Weights of a small transformer language model: 4607 steps.
Each number is 500 + 25 x the weight over its row's rms, rounded and kept within 0 to 999. Layers, rows and columns count from 0. Numbers have three digits each. The size before them is the row's rms in percent of the matrix's.

# down: layer 7 MLP down (transposed), 256x96, rms 0.197, rows 249-255, columns 0-31
# gate: layer 7 MLP gate, 256x96, rms 0.229, rows 250-255, columns 0-31
# up: layer 7 MLP up, 256x96, rms 0.212, rows 250-255, columns 0-31
down249 090:515487517507517536506502526493454488496506476521454515486556513485503465495467459488517477466479
gate250 110:519472499481542550483523508475490498464508458492509500501487545496460527468466513517542476477516
up250 109:468482482518535492461530485501476498518471513510509471447508438485540499533494451466495501479488
down250 108:520479508539508507451501483550529483513464545518497460486524516491537494475521497507496475491461
gate251 104:492484517538497516476510509538488510474509491514529544488512538567528507486491549531517488484519
up251 098:507522482561465472474529486516505490548491492512466521501519522493544503519488455497501485488491
down251 103:482511460510461535512527471480509487490536542547506542499441470536519507496519542505481507499523
gate252 101:510493506468508507494516479498534478489493463499490508498512504517506504542449504520497504477463
up252 094:510515525530487513480476508489494472525534469470521495481482471483493481504532490501536466481516
down252 093:469464496514479542493530480469519523512499476530468502493470501475505469507527535476471466479505
gate253 123:474472504529508499488494506474539524442508495452492458446492462484535466520510452486544497483466
up253 121:525455512496517504489501534516464482548515559495515558517483545466456513491484512496507501499489
down253 104:502482488470505514472501491507474494541491521516513508507447506483448567517464538516481512506579
gate254 100:536489492499461524505514502495459494487472506486511521514480510510487534510510459491496464534517
up254 116:551484542514500482508513471480491450460463521459463477511506525491514503520495508484558437533502
down254 110:547498509471515505481523466466530529483445496435488479511495558505514489512504515505489397522517
gate255 103:538508483531522498487509511487472530459465472529500544508502513504494486493492495476558477480463
up255 092:483528474498476529491508485519497464475529503464522520460529494483522470479451501462510520520531
down255 094:516473503531476494520463484477506477484504523522479531499492522498527505519503513479512525536517